Weights of a small GPT-style language model, trained from scratch on English Wikipedia.
Architecture: LayerNorm before each block, no position embeddings, biases, tied embeddings, ALiBi.
Training: a variant of Adam for these matrices, 289M tokens.
Each number is 128 + 32 x the weight over its row's rms, rounded and kept within 0 to 255. Layers, rows and columns count from 0. Numbers have three digits each. The size before them is the row's rms in percent of the matrix's.

# layer 4 MLP up, 1792x448, rms 0.0458, rows 1090-1211, columns 112-167
106:118187151153094186111134122142125123145122138173159130141125133169179162138145207124039123155102121152063131102135143150181093096185134104209172184134187121159137134122
087:224078092161120044163101182102128107148089164144188153117105169181138141101165140127146093125112146157164136132110179122192084097114111127168131166038172119130126138135
103:077178186126074167107082180131179164163130106106165078105134153122143154195146168087081082114135183099135139101141143161147090120107131173184163089139122167147127109091
100:089205164118119095097137183200084098151081135162148131148103143124182144174124156171152114155117120196134147111150120038112119167088116104126114145148226129089135121084
105:148095177157114129125113141143138089124061135121125121111121106125158146156152141099158112132124136102137091111041145142196117128112072105135087165097140122162095135132
110:127109134151097119138089131133147094144068155116116168114128144156159106052159138179099103173200117156144154126126189084141131126170153119123156103074091046169152089062
082:115132079115111172233167147121077089148108102149097139082108128149150130134126140102163109148137135214058107133122107125162109091138130133135098094129116119082108204140
101:180136147097087042184158099127136119132115147173149089120113145129148100109132162144124068117141195077204148080152147156146109173163125157141184108172166098135205103154
108:163129110124110159119149193165152119151109124137117170145088161154118207174134119169158084156161180153146134131136098131179098092101087113160178155112145078090186188150
092:107084145154082113161166132168184144154112150150177128155114151150116162135114083140187122189110110113090130155167169152147104167122097159127137067113059090162151164156
111:162129144068039072128157174124089125205174104139142135126147090143096120141071163129110115085109145096100178148106093157130070087145151159144183095077116164153119142124
095:147152118091124139230126176164150144146114173095108136116108090163154049102145174126121161119124130126166119069087170127093145135129086121171140179151125101101084144077
110:105080133091153125143132074146097109156083123129115168101169155159115110117167106161063113146182089088104135131079083094132123093200125176123200148130110133112103213146
105:124078173151024168140129146090139112171111144093131195125125137135181121129133136167125089117091163069129118158080153109185119160140084116194181157053118161163132159139
086:146086087119110125127160070093131075109061093115142084145150188138183134130119144135083041128139128147102176148146067079108140158137127141143174083134139125091146148134
095:163139130125149091124128157226102084154168131115094208115076087121098122070163117142151170133143133118141122089110166110118117116176106167118102145098119077079122143121
114:112144124098151116136113120120155158105110176154120147127174083171134184089169125196112148178106117141134114091157126123196118111182140103124181175098176096217104136214
103:146097193073088144117153116103102150135154151139093127141125145175224123101143130088085081151165150074127122090153091141101033138122150105108159128133108173141162096139
095:118199105123122082201100168160150131159161144154112153119109150141124154108145112136181084148091136136140129153102176117089155090147134093092117165064102103092105111104
105:105132181064133155145148185101186147115120149120079147115192160077186072110140159101114153126159156135089131142109221140114117138088163141112218086128080111150173095161
095:146097128143133171148164090149145070095155094109140142156121102101094168137117151155098149150145167189088137117090137120147154126119115128077091154135144143143150143126
110:133147139110093144099131120160118114147099106129138131091094190136109184117120138159176183089146186096131116158078122104151157123129108153094131113096178186167187152103
096:127139123137121111116131121102210136093085088143074118139181153137093172113179191123097152185170062136141098122128108165100102085199159111175105150124111101055109130202
114:190161142120049168143168169180127102155099113175171131080149123146119176131131113125109148147157115118110196099108116119083105090169134212199133075117162102080128151129
100:144139127102124074164129174162085150130105181135163148061160218141132095115127122146120141122140106158139211132111138099157071149126097144128116113115182099091136210071
106:130145130125143135103148098127166132120107137148166110079148124143143099160127134078087079157160116124123101144138109149197136125141102184131165091135140143170081109127
095:137103152123088065161111188122185175124071165120139148112141189121144178141123128084095078132132097076169132104144117071165110116149156127166111173107099118135152127130
104:100153139141077154152131140132110166129146093183048156135136156031109107142115120086134134119102063154107093099156146158116132105110162106118168137150112164132107145160
087:059144126147159078158084083090119117134096166148105116130105146161092134072160118112130148139115146146109092129152124122154070160100059095133151148125163099108101113169
104:186131161106123102154189083165104070114074095119131140102098127154099122143123139137110148139179128123090112130149102123186136194167062144053125186127162194187181166139
090:123059140177115186109154148170087132116143148109116080166126149102095173156105173102165102129133112167124245148059104197132100138173118133098133166171099132109156206114
104:162126159084124143111157123162091146145131182132146162137100169168127111182150161107149143172108181178069145106118177121133138132118134118066137159084155133119191185176
097:142204125086143101123154111121135139144111135138076183145199150131146169132158105149089053159134185107122163117137093127106102049117096120138114128086090100131184122193
080:175117156081125112121157151140094202123121149090099130110101152208111111097113090142068116145143132099213124135137124038096109199143100101219136119123151188136142134156
089:164066226128126133094133155106162221148121167137105134134141154113149168128091126141124061112193107149148110130136128081139123088151088130154144132125121075143158141152
106:133091125080131082163131116139154125133070141179142190159151105145142175089111143164103101145129143140147130067162136070122144155181095164167170168160177122145155117131
092:097128154165119127057145088105083162097169111180094109117150140161144133085159127103132083139099117142044137136154110125148132151105126116174135087144140114088122135131
096:094122122140152124216137153084141053131099167127122135157113122161161094149138155105184101140183122128135107091119147128162113144103113105138192141116189091103072165200
088:101051112126080168105144118104114146141119123156115165166161115149118110117123165118110082241153152201171096113132133152098146185099123102090151115158115129150162093133
090:115132152183163144109141130142122150119094161119145127135106172183170114177107110127140123129130074082099152127108130138151152152162170089081133162134122116137139127157
117:069098108135135078120120097110147125117104170137138160108149113133124193157134088081109147237131087122149093105135114116158100142161144095091154066120157142194130110179
106:134172144135117128154163175119173147155140181133074170111113189136129100111236164097144128135147179158151119111128158135086139156082097106178148221145117171160148084124
101:122088114110097117112147131133138098098184135112124118147146114156111177134187113093181166111153193180099162159115158129175110094145186161151204151093090157116085082194
096:186048135080166074134153159118151094136146141167059195128176158112110135106152157165126070155110142130193168114115169050156103119137161130140110064105119167171133125136
107:111145143137140142136179123107093153178055126211137124051118112161155112108161135222143154123133067083158104065140122106130111109137093100137191113149184146080126141113
103:152094120130157078157147222126109110105108167199123166108142106145076141097107157145092103132183095143135123104059063133129107135123116124074142181108110114053119142134
100:147129155151026076156088168173157080129108114137079160015195154099147110070133179096102114157144111077075090102152154154197126129156098146134082158148160116176141085070
110:064097179139088153125147132101167147118125164207107115128132103164129152160133170124179088138177080090145120131139145110117139128095119167174168190132142116113144154155
100:193087206140100193065146146134184192156093104125136107103124122147134147089151210119053113110185146098110114089124079134140058181122082224158106112148160154076163111111
097:182164084153164156144142127137083147178071138139140097132117094119160125169167100157153155148075135125056164150066147104107139125152119128160108114123144116062141113151
104:113145135135173186111115133137192150117136109154068095118156088133136149142161120175125115114100117057164113122101160106103133153098101135191124161092121117138193107096
107:134174116149122145133178153117097156166169135211128158154138207183134099143165194112139144159103132122162100124106148118110145141122157126192178146156164118083139133197
100:129098195164149155091156147111131168124143070139112152151078122144121147152153210176112116171151120160169127004128110048093163124107073152138152179138187110105180129100
095:156100204093115166191163124145126111123103098123144111151132157123141189133135116094134095166116141144085110087158123170161112154168108143121150135156096135152112087137
105:172106107197105161100124146146220145152110106076101172174178147086080193150130149091104142145098092106104134173073148107109146134200132104183128087138109120146146120130
087:061110092101107092147118136065131086184079150111106195128119161178132103084136090116110174143091127116116073117095172071178171149125120106129100137110111134161123124173
104:161112122136119073205157172128179090141119158125179105140092106191097102098159138080208143119097163038169151092125100108088130147100119158106183164070161124108091164119
098:085139142129134100127119141127155101114161109145134122117163091087106138118140140132116160171182131182084134128094070142120054144162128142076064091143100134095100172133
101:133161134081070129146138151121099077202126076114158127150118170141127097152097153113158097165125109129123153127142149150122114088111086118118154102146158130132052119116
103:098167135125127167123145160205086112201163074130068145086120110139100153128163122085076143127095112101067132104138066116153101142122094127157107156110111096051162135119
099:105155151120148131110120116085098121182122147178135125136172102111161123078157129049061130184152115083121119094143139151125130185104099128096095086133098129181081139107
104:113074156160111120134177063114154088148086117105094101158171152146188150105167128101173100180074132089066122081042162144159150114154104196116128087136159172080152137129
100:127171090088119135110130116118188178148141121132157153135165142137149082106079155108061102159110116052079180115107119130157118118183126152155103089107163077116103157123
080:214124118155152099201177087153107089131091124105113156134130123114096104158132113135205076159174129147126197113141142128181125143139125086054167196139135135102139195107
103:139112091128086136174133118147141082160052099109113156135149145129091182135167132141210125207102101193143089167176096118109138171167088185112140099152139120190118133160
097:066131107144134098106138103103154154132128137146132083083130143135149126107135173171114166106115195135151197148092141129150068143103090159079129138111116102095075113126
095:159118133110140127066185128102173102175136137136126113096169169179133074105082140136067088156186099173134167132095130141127112174131138155159143099124086148113202149150
095:091150150145081199161207130142142112134169110140075106137122121174108178141154203108075097105111117124083133133073158165100035114142107125070229137102102119000150131124
096:132066123127172095190100074107161118142093080114108169123171092123098151118160125169065113178162119111159105108131122135172126096158134131123106154067121137140185129128
091:095166100023174129103153089128126117145147157167126107108154106115078149097100084140075187156167142133079130147121147138139117169138134110148115157143094166130143131132
090:078183160102154165134162110157127149118111195131151086152106118156128150166155173113120125136126106068116133104132161134139147116108118122105195123092120033165091103152
104:110105150161142125095167132140105201171089084102128166075129087140166116054122133147126107153222119151121079085060117067141115117147084138146112135120073155131121180095
112:121123124056148089124104109039097126140154130122147125150169122101153151108113141105120130137097112121115105079102100141156110122158157139126132115140153131145131113168
098:118156120113120104196106104161183085112124118126125129039138158127179137109114163127123108109123123077070143086139158175114145149173088173192086121117151084086122120083
114:160111096156129103191166103157175095162109083103115141026120117147163077060155115200122102116132159136110134101051149070115131178158131161140154107144083098091107123172
109:098112126095134057146117150084148129188107155178147134147099129100169119120131111136102134110047167122118108080133147166136140137141125144106157075130126134158054123120
092:144072154097145115207151119072201121135178152132149113161129098195150164150206139113103117161170135121142142096161160143173113115144140188163098137119002093137122114143
105:131007144181063082099088176128181129143101121091146163110116132125146143119100165119196107128112139152143142122093098163176066138107136180116182128120120162160111140099
099:125100158074169096159102129073116193109094144128140114148111161087144103128113172105130102146209098152097091198150122150132081102145149130077191109185098094154128178117
093:148147150124105082122099116167130174183097114165052170061136191138159124107139141095154122119113123132097149117093078156110157143193126104113183212074130129137111154135
101:115144102150128161123111170186103104167147124138118122143123127103156194126171115121134139148184158175122146101143057101103101170107111099088110126075127141127142163130
098:105146160058105168136123159165193216169130148177115170129127122101121133150111143139161146114097183061084160084106168096185086172140135093141166130048104157122101161136
106:167172136074110100160120092102161143151121153130118160145124133133152100134192138073123111118105175133150195089105135149199119182124086108152159166086074107202112130161
094:162080123128132146130152120073131153146158108098142116154094134170141199144134189118128090131056072158143171126043085120120105098132078112111128124117133111106169159167
093:110059117080123138160181115074154108130114118140142142137152136159149106150097132085192140159147124080126127114058182089188141173114078094144215119111038068166085100195
109:132163138107121132190129113101096086169112164138189099096078128201181140096144200126130108107157075101139118093089101186107137149156058131111155119086130097154139138124
094:127129129159080133115170088091136130140131166199106113140127152137148139139124121127040133118132146124087143104187087120132111097136139182091167151141112138134193130126
108:108125109133090072150104128162108154158092124109143195099106091097172129126124151139141173148134071083167145169094137110101127110108091102102210168150179130180150151129
109:161166084165150165117130126166076032134117071113168151131083112144100113126123171113134134142131117116071153133130150072112172091158075139122134141097131149185171113141
102:139144134107116104088104109158098133127093165138147103127063135173191104073119161178125186125116118093130178071104138133121086162194086174100133156130169166150140151116
100:136094139058104160102137120142129112175139143124134104112099131105152108098169179149129158183146122126133170059076206112153141146140132173108155107114124138172122121129
105:118187251114062187077128154195129143201114151141125142095137120086096150169116133076100165124139135092084156130160109110147120178153105091149119182047089154183151118094
106:172159108142069090160112188169148072152116138163124137043142175104125143131088164120116066108070145094136222074118139093130164070154161172152140071090129092191145095151
110:136121143134159131079165146114152149107157125147135142089148134204145098126115203123119112164131112115129104121149126077140096143097115098134133137132132134107217105163
097:123131221152091113102124173127140156128042126171107117135166187130140097105136152178085088147086166129142132062103098116114132107135112095113131190178118179044095091173
104:132090104135163071199113140131204138122104120183144143099157126136119139145129125122145125131237135164098167130170070125164131200130104141178116144152155101106113133180
105:196158133121155153104178157166207161112145103128126127146104116140111091131180150157130102179097123086143169133032155167107121102123146097114136111080131158159173137120
098:108097141149082134164145100159126139122136137161088151139143162115073129194150122117112178141146091172085156083106105169144104120151155078139135116126167114126103121172
106:131144154185061102120160134096132141121183168207148161081121131129129180114116122159113118136139152153129104162176108094108106171143050139193096097114164130148117093083
096:102119194159147154119186158138130143141119117163111135125132111090099131158097129067124091134155173094122140158117105122177148073133114186163161065148143103134135115191
116:086122133132127144106177084113148074125101164160134101157160097135179069186111136132145158119152156064150134145128172155158087125108135128126140138141162093175161113169
099:126150086118088117180112155152136160175138138127111122067129095098112102120174125104092121136100128163144185112170117109143122149146150141110119063111092168114077125123
102:150119158064125141153089128121193138099139162129126139125113119129106168129109111105170087098123147123114114103105119134101153071132165115126101136088111132144167120111
088:181159097111159115109120110160084105120115093100111128090137191156164112134149102115108199129105128154049216141075153082107189162171098130087144246101144173154149127134
110:164142120059103162144132125172152073137134118143116191015140150140088157115094124072105123095076118111090136118106150113180113104182094162120129093108159108102151118087
104:169070194081102172096117165101163181158126111115101111122130106080180147122100128139112072114134125103128124157119132139108096155087099093125136120107143104182154083135
102:177083145120089155132125130107149127176138153126170137139154151122141185131149125104138042099064154123128176138096193094141121071147082136210126158098138062184156094127
107:148081194139093082074129178134135089129103158117049164119212197091143131150142149159168068141075125099148135138153143112164143098145189131133082163099153105164148099166
095:096052139154112084150135154130100118103105096118143116140147129123148122126130182128118175097146155060190152075064213142087067118136151125134177114099148089087141148067
087:136116072160089142127140143158124110169125072162108116145184125101099192132148156126086163141132135125032106127115102109104134115149112140149110092127085125076129156115
096:154141090150154115168139162160137073118120141104147183114085119161090147101123102141184145170154109118109212120099162131181157132108020100074138170095184125143106117151
112:146091139099087134175165202179114132144115095177098222135208120112108121168165106107194116200118098144184105148133117097138120078125107081199142141160194128122138100137
102:188124167087071070092137105117126180140097116124130135121125195168130066153086127139105104108072064114123116111142108119180120142086068116120181130071090118127150165201
108:115124118116178130101147185104107197111105163135077137140116071144190121143137222168113132125130103158167157122133176117118130149128108123144121219139138117071126113119
116:082120164147147096085156092145133108125085082150136117123135115156089159149140131179075163153116151131189139146103131157103102195151142120128138173110135135132107163144
086:149136150098114116132093113153101161152099084127075157139135133084145165150148150112113067165094085095142179097079133095102146103135115175104089154120068104153155213099
098:059135139122114112128116121117114128117139194132105118122137102132192151140159109123179145154134081126037138177131175172119148115161131164122150079141158164173124126148
112:157169151074047157158136171070195094136096141116168136160171092129109100149134137078124085171159141090149089089144096123094114080133135135168140109129071132168160098095
096:102110115073104111169180117094111075135121103137152119139172130075151093187119135162123172233083115118090110176103148172117096113125163102154136099153120132108108167142
077:209115132101071068155094181116152132121108142126131173103146128149167130144134117136131065147112153144122071087099162111112155106103122082172092193112152121160135164123
107:145095124104165055152108151131098203110114115131110112123148157107124115086165111141148116136155148121125181160142147114149124103153164162129084133110079125130126125142
099:157081164127141106110125095251120065148102191130163207133110188150097130114100106145113138155155105168082133127155128110143110152202118119118131146145074148125140130088
# layer 4 MLP down (transposed), 1792x448, rms 0.0419, rows 1090-1211, columns 112-167
104:113088136152127119078122126194125113082111234130123167118153243155194151134143064163118100145139168172116125166188108147156081109092156162166138090168103130107135166167
085:116112128171145149139157119161139202083133105144125096142133151138166137112104058153083115095120096104108137130187165166117096131121166070098097060119163141124139094114
104:097141152127084081116122090158096136077047141168176157158106077142127113175134162158161094163117166102126110108157103077176164159121181116154093104114081132094094137131
103:142083153111093178162128147136039107100102149141131123131147112137131119120104144120126174116136137098105180095177101133136150158115166160137130159122147059136112103141
108:144130117065118153144107178147169190188101067134118080175130086129088076123173144172094159134161116110120161099109153197154119137203137118197125137188165116078102126143
112:139145122122099152172161134078178134078156199106127068173122122127069116097134156114098182123103143134186109160087130134097149116119071154123108155092138202102102168144
080:169181154096092176139123149121109153255178125104128115168113095114163136155083169121150134102081142105082163089143119148141120176122144085122059108161128140125065072116
109:166060140144095105183143110063149174158120125107081152114163136059085110101088157162190053105115154138151123154079113110150167127098097181067061108136124094130097169098
109:113127077107140134076112208108104162169154153158134094040059119131169123186160122147117146153196130117164105085118093149134162152127091101100181143078118166099114107099
083:135147111088194121077080097191094129155149121065136136093111150070123109117149086145157174105135105114089131133108135121115086127051161133085119088109120148123134130163
119:171113152124105100089114138119140142063157140173121072156121125081118072100128141068114082139098114136118096105177096174151139163133088118142101150163131170125103097093
092:161132124127154104161134124113122122075155126136106147086062142081154072066128174139148144144145125108118108092069170119182094182148083130101163125156155166113062187178
110:148135145124120118093157135125096121109114198099104171054163145138113144088109159126076160171100119123154150141155170136114142092159153200179130098139130160089079100115
115:106124127089105128167107111110133150103192145117154161137108115124111154171066091161090141098127111109114091151083152100144089146130144115094123169138153127144120138119
084:114170159136113160036110156079129171147162101183172184127147088133102164116135110139137170123191137136121090072097174196180113097128152056123102069114183132102125108092
088:110106172087062132145143151160126083169158120135134140115104105100153137139095144112118156097125181101158145176114136134145133117075166156159118104116133141129141108125
120:114072175139125140057113120117160067056103136123152128124114128108141170146120046119101142156128120075118103106114152114121141122082132112085143100106096114182133129168
112:095169148126140139057117092114124134082129155182149130140092103155173104184155133137106120163087089102121165166082134113163129140126162101074106147165179179111154094168
091:082119119148177080168095075112141098159184093158134103115149140132170137128147108106111184132162050183124150130122098128172105127170188109120113089133133068167099179169
104:141112127102121137113087141148118172066126094122184129079151121132129156128169071072110155115120109134135104112156149155155098091163123141096095126103108140130161114103
098:077197096189086142163085138142141086121150135093120124164129138137076123124144141132127084093100111112164198141181094177143177076128125100097183131121096145144113121061
105:138148140163180120157052115157174144099110060078126152101166104171170114168112060123091149172108168105129137110096159135093139163138192166066148119138160141164127173113
097:134161104115135100096070145104133138150124115113120106125131156067066082198115128098131117130139119123153155167171155151099088109108163150159107096170120081131154105117
119:165105074114152103125127169137105065149121098118085114089115120084074158088101082140116158188141109171166136152171129100132060126132159220215143173086154089162094133137
099:083130171144201147181170147089072107129101077174107136120141120180157130117139124144114117060124114140157112151141115082098153127100158123085136145151106150140178152104
106:098085110106125118108102121088128148084112124146202098124166071159185164142145133156103132124059167105135108108143144095095110117127112086118125152097089147168127174092
095:100132124172143155102130126119147147147148157128177118095107060136079148166118153115142094071178122129150111118098084122111095111162117111062147150142102114157183110113
098:148125118172142172140180147135103174105141113108076098198058094144133121148126103087170090104118120129126126112111132111041172119098150157184102093108122122033093105097
089:161164104164115105153155068148125072136122107107118117143084123094096161178120082129148164113130116098150143150187117105101106120102201118076136095148149118097137149077
111:119176107070117129134069164093164152163138124097090074099107105123173045143108229129137169081126098096137159068156187136114118131175069093090091097180116122151100108091
084:141135107096163117152148108122101126069124089143153162135116136117135184127057094128141158104124158120100134091128190127098071112110126118094121147063171143157113150126
114:069214086178169086121151127072115126108121178123137102113107107083149112125162133116056105169146106159115089140131115137125087126097109134077076151141110095086103124218
091:169083168174102091099122157124144074038130127151190108130112109115151186097162054119198191146177041162167151121107138155099142147070107101120136133113173132143083130114
081:182108113141110176122070079110137114153121164119120107141156145130117152127168100110154103147091112136119084112167094161120147156188152173107138034119141066125106123132
083:162120109064164091106155121108094091071137135130189109152187143083121100162115048174146108068113139138135128173136104085126165142102110150153131137150166162121119187180
106:119128155169134136139125094075110105094091092121181143122097138166159171104114143137054156162153087106140094123098165100061116114110121109130153133123093103140162184105
098:203123069067122142191093148089117141160115095096195187105138093088127114130125055105137119123079153149149122141077219155126115121163184131108111147161164100135154133182
092:131162146111142075175153103173119077068119125131165148125118145084135078182065052123104177201128145131119072156126141112144068134186152166101109109129104127141100136089
087:157138148116128146114072123114139146018139146051152141173087117087207134120188105072107147098128109119135156148139141096130119108086136098106075132182166153175109193141
080:177139161116085131150106125059156101152205173143166166212138142161134107094147120149141098182091179104135186140061070145163177126086139108096176133101135043115074120138
101:122151131114123093125129111120136105000141134091121127132170129107104133160085066101120165186168125141107150136127152130150139121140124112124128144117150114161115165140
110:108141139121157149138111141110129114124106119131115178139115091143104137108170128154174084154161204102131181127122082086090184090095145143103206160154124158109109096067
096:101130097108138127134163140058114124130108138133071134127121216090139117152149072169172036148156163110121122098159103092122091169081111146136121110137102081102134166145
089:114109133138200133094122106101158109078166137132113122092094107094121136124148139101131169136159115169120108219103100130134114081130152162142090113099138100121163112107
105:109147067115107113081193127126102134132111106166146133100075151108123152078172085097145113144143085141139045170165133190093106124112128165086155136088144180121153154060
102:150140095130125104170115097147123131114112087106131114161178090073119135167083121135086134134129182142154056092100117121143130128100204090115108141121144142133145126120
108:114107136106110161158124170114150131121177119182115163127063107140097121189114156152124133132138135142117173145161098126097143165127120102174123091117130170123070123087
114:097085113064185134117169072168105108121118139196142164191131112111110105114142137099131125169186130111130036098072125096153111134134127170114060149096164105113068146173
094:141126083078132085199153142160130138155185116108106154102052169100104161121108132124197119158146116102137119166108124108125125137204185155074164147109154148128199126121
095:146111162153094174143130097141134084187128109070109134176123099130139160150178060188158101132133151124128094121106119103140118167161134110131109116097096135103103132130
103:118071068182166134132102108176140123090163137058090154058136147091115099118194107145152171150141120142155147137129149079122107134118165155114151114137100102055188090110
111:118115103140105165115131118110171078122115135107149137170128083157149183195148117167155180165154111130135151215139143087138133129086123113109116140102147129121182118192
102:144089124129075104094157101114128141182126174173115131142091082142121150148178063107113129096095142137199137139106131132116133099090099103162108161163118074163062096113
088:158149120116144201119153161104087138169094126084095166168143164150083073108099099117239150081108112155135159151134113147092137093128150164088154117118148139128168134111
107:114146114167135135105129166149155194090099101146085110108122145110092135137115087113184124171134177096176135086124160120132142133111113078168114162158135170095105165132
082:158136157150143145184185151148084131158112188089177094125067099144131124132069139151170090189148077191181188159157157147123077099095144080120104149136148133132054155144
101:146086098125060142099187119133093046086121148136169127133124154056046136214114205139118082089110132144100117116180109108110062110110128107152096122134157149125120116132
101:162164125107094099137135093124161188123159151161126126117101083113144144179146162112107178104153099102157133172141094136177139054132137081126175159137161135169120090105
099:098127124086152157154161124153113142186124125132127134123051121183037163108123059137154101100085105127165149198061109148122097126126139119171191154093109161067158124107
118:159141057180129104103111166101067099240142105135103147098132136125095126199145069102136145138132137136152157093089133099134158122180128079141089135085123147113108100121
096:122167064113075122103052062151152080109143178086084145113117158115112116195116093113090172156129093177069117128102099126116112093096137088099124159118148112106113149105
108:117117089144096178125121106096148125201082075106112107145110101157162114140160131094073099148115122147119159144102054095123164137187104093130149141188191164057089202083
108:121187095157139111117064133178146146167119132148130094139071047142080102164123162110091105113133121138137135140123147090162103130127112110148086135112129139103159106111
083:140086128105138131091115100103175190169116126128100119113104159089163072124124151138138098099095184113086105117148127185137108134120176080140139053084144084110087084147
115:159099146129115130188158136146112119153107145114154146144119143125155086152118142128101127156140101083157134152093141098140122128178111186074138202163149148160077135130
095:138107182096124112146147113138135105142184140107089173152100157095048119177128137162126164097111086076158130186173100059165133157177091065102096146093059128148121110115
090:116151102146093145103099107150018116090107154135114122181103167108148106176117173141166101132108202145141165117187194183060138107172131118054144131130107177128143080104
092:156102138127139152158127111145092148153110105105099123123055128106125142132144117094155061086097164151118108130189138144116130144135098153118134115110182116095135100129
104:202148118127163153121130139139109130223157139077117152108113095148147118114084072102161118105120130119071216132118132147102099123115116111152139091129137155095162195098
081:082171147064107082188184078125086129128145095123117155172177103140123104130149145108127114121144169164139088137110123134096139121174060093135144159115100175150038067115
089:164107099126186080155095145139117154087072100043121151159197129093058186147096119102127087095137128104136145089105149138119133142133108135169144091165143144141107132129
104:122140081115097149112106160134153162119129146140116129124118114151126097060167175187090146080075130080119103148106159104111110120082138150101134113050178163185198099146
106:133119094151116178068132174114130164030119137124112113152130109122132090118110143132128077093070138133126212132091111152096145145154112103139142134107137108153190101067
086:108094162114129158159153125105110129165188181158151133120112164107143070111070094115062105090034110135072153106124154141128084100141219106117102120129155109114120071100
112:115140215114198130109143113171132100124072139116138128067150150105119149081160170132135124069134131113158132147096157073181102174108143151117165126166129150141167165067
118:094122157141116156137150092140148109155113135153118231111117078149135130133146121126142166072144145132100108065134132157127146128098098114132162079117138163136111119122
085:199144109109100097153078107159119161182128119125095168118115164169161137140096139107098079148124171141199157129144136172116139141060113184141048117125087131115137149119
098:140140131081148190136161103104154106099125187167139118152111114111132140110110155095153112104124112159128142150130170147135128168115137120156082127109146195112142138160
096:134120156101124113116098185122140106120186106117188142119114144152125115122049066137063210068133122091146176184112159167128109156160109130132075146143101136146107093094
151:150137129154123113148157137101122130255161124119112147139137145112131144119139103112172141239154115153102130152121124129103143106147140114088133167127131127130138164093
098:141140156058096160061134103157166106142138166078117113038119060137118128098147100090069156189125119078154139110084175143130102101099091126107068150140146134149129131141
090:131141162131097132092081090165120147159134124107108152167115171104088126106104087111176155121109154058095155147196084157134149116107122084174137122139103120177162095129
110:142081155126121155085079081085133163109135136134107088070093111080126125181096095107155109172169144150136127161133149154100147164094088148145148138086127144084159118064
091:068160127151149111186125150165145152168102123194107149101154142146109138124155104158107161086151222144093184090129105170130077130147159134133128168120053192106134114118
087:143159041175128140182065140107134138067167153087116146033149154144140111141137116082141178050184144145127136109172137162122189117105180143117128110130150141104181146117
116:173134144145125120153113131104119150179135137139177128064100102118085099105094122114063164134104105109157182122136093118173147071117132098092132097134180128101133155102
100:104158170173089167125126142140170099144155137126137168101148132148100185119146172168131097100067119136119137149110117100106224151124137139124136137165192154068139098072
110:117115121118048098121116177126177065062096121109136120089147056151142098142087156149135139088153186140137244138133088159127127137124178094078137138150072149150123096134
110:144115080191115115160197141145177145124070101101119096111195105071151114102121148112136100105154122186158120146178179097169147179106233135149106155114156098095111115105
100:172120154178191161132195137158100083128098101112086139143148107077113141187076165106124127084146133109153113157127158212157139165127120157175113093093146122079105143126
112:122121129103124137110165197113152075190144148136155119144118156083093126091111191092159127136122149136055151114142141170084084119156127163165153148169105134125121140178
118:103075193095106160149084122142135135136122060074198118144084148102117162158120134157173138083132172089145153136168091163148139147097149154207181162138098195134112123090
109:141184117117123122143145132119136121079104141157098138154132138134120207102136168101190147120148180150115149139153145046097082158117129149125092179123085117097132130108
101:142127148154127124118159156123108153000081132121115129146161163160172150146157107094125107165132159078121121064052119120112181099128085155097168159098179128184098159145
097:128117107156147154146138115052127155139106174174102107117125142177082125120097061138115107126142168083098155140145103070091143142189143177164100149110149164140108105096
106:115133139161076092153119144143123122010152129099099117120110120116164130112122046101177149134118100139143098105154113073091092146120183134097119133178144146136103106106
103:148171101098117130145114096132105143125140081108125156128099140134177131091122099135162148082142090121161141200081156168116088070091176137100094157136136101135125109121
096:086184162128137148137093174152108141073163082141094121182143169085189151142105077080156081137125103156170125095100184139131102138115216146151117098105095144120133095157
108:115136136129112100148122100176130094085165100132074128143109085173129118119108081118167175111098126116161170111143143089159088156133129121119149124093110178109056098157
089:149098069135109130182162087154204101169092152119080172110168133123123136156148072093150122110165104086142135211203072114161122134122133147117117127068104132147081145110
123:079125179115183132056118076060114083062072114127178104146103110184135146169169175112078146137121111149101091128200155076173094135137124152138128141173114142163120125171
102:077132149100134095104130083172146160145168112126136134108127159089085106147065099151093124158119163077089103125117133102118082141150116133123136139077145112120172176119
098:159172109109103173125169099110122095141146126129115126103138157088117099070103067142155084135083055116133174072113187151073165184188101132061149110145155149144077170149
083:179120179116135148088140111142185133108143113145108142140169118110124102138087196154144081130071104096175122141176099135147177152137110079085123087150162104101104087095
112:138095102145105149125158127100142117126121122167132145121201106077141145137076122154117070053087117149134148060061120092088085117075174167101089130098097161089145158104
098:149178101059132138107157183158128072106167058113095073109088163161178110180129137079118098156076124142191130123153110164163112082120139116109077137145114134178058128069
107:127135120077112086144090124109099136157160182094157099188122123128072112131119145118071153133128119184152073154143085096092121127111067155137058179134136115122120120122
112:131193165057160168154055121132130170130145148118148045126163134162122138080119162107095081124204060128149159157104150086135128088095098099125113130141107121080103133122
099:118119201143184090101093158125112086082138162125092149134114139099088128110082115122145099156165207126094078181106096114154125123118157046153084104103126113078143122062
086:163183108125133149136098127163108132130163181105154089093132121158096090121184141175084050112101117149158141148129138073164139129092072150117067124089163140105142119164
091:100108139129113174108110088057149146137136119117077141148176153114135141205200099087114093130130099162120106151108128135150110122111124129115102084158104118117139112151
093:113141130155137138123118169118144083000117115125135118115150159125121132152131108129160165149162116087123172131140122080127177124129144134145142114135119126103138151119
108:094105095170159099110121171186128159131140146106148133132127128149148158161137068076128133147158194117123114161111146148100105127129153103173077116139097144141142123099
114:154074134113179135161095102132079204101153124192097182160124118092107121156151127142120093136086149093187161099111140119103139143136100107165134158191182128131077114123
156:098127125103114131122186210107131153187117120142100131128143095144135120092199122160122096062153134090150174133092102130116106128132092114130126146090108139139081189172
080:131090172101078175089092122102106191080152156153164192149114149082157115095132118118142138070112178129097106060147162131163120126156112158147060085105163135097154088080
101:159148112122085155140166120177134176145108085090131156125100149161198129127133096080134135113127116098105128101053130106070116118133146071090128174143149131071138169146
120:171133154149102164141175137136119061142126062142137154161119186158115183137166136084160115124168105098133103131150133121118182087066089123140130166155055093111145152182
092:069189098166115174125098104186110146145125134099110115152117164133092136171156112093087067018151142161108135127133111108132119089118091131134042142147143141166140144099
078:128161169133135199150058130144138128147162119145118139151136153090110097158095062143101094111051095070133137152138078178142166134136098152151112079145118108105133070104
101:087165122129161134112102112153127087131130072079132115157152112156128128083078063094131099140107130160182108126082193143127189079084158138110148140146169134087139112078
099:151115137160128109168136165122132112165144095130130105070131084180173128037104143187182128100133091067136157056121114126144128146195134091190156156103138110111105142110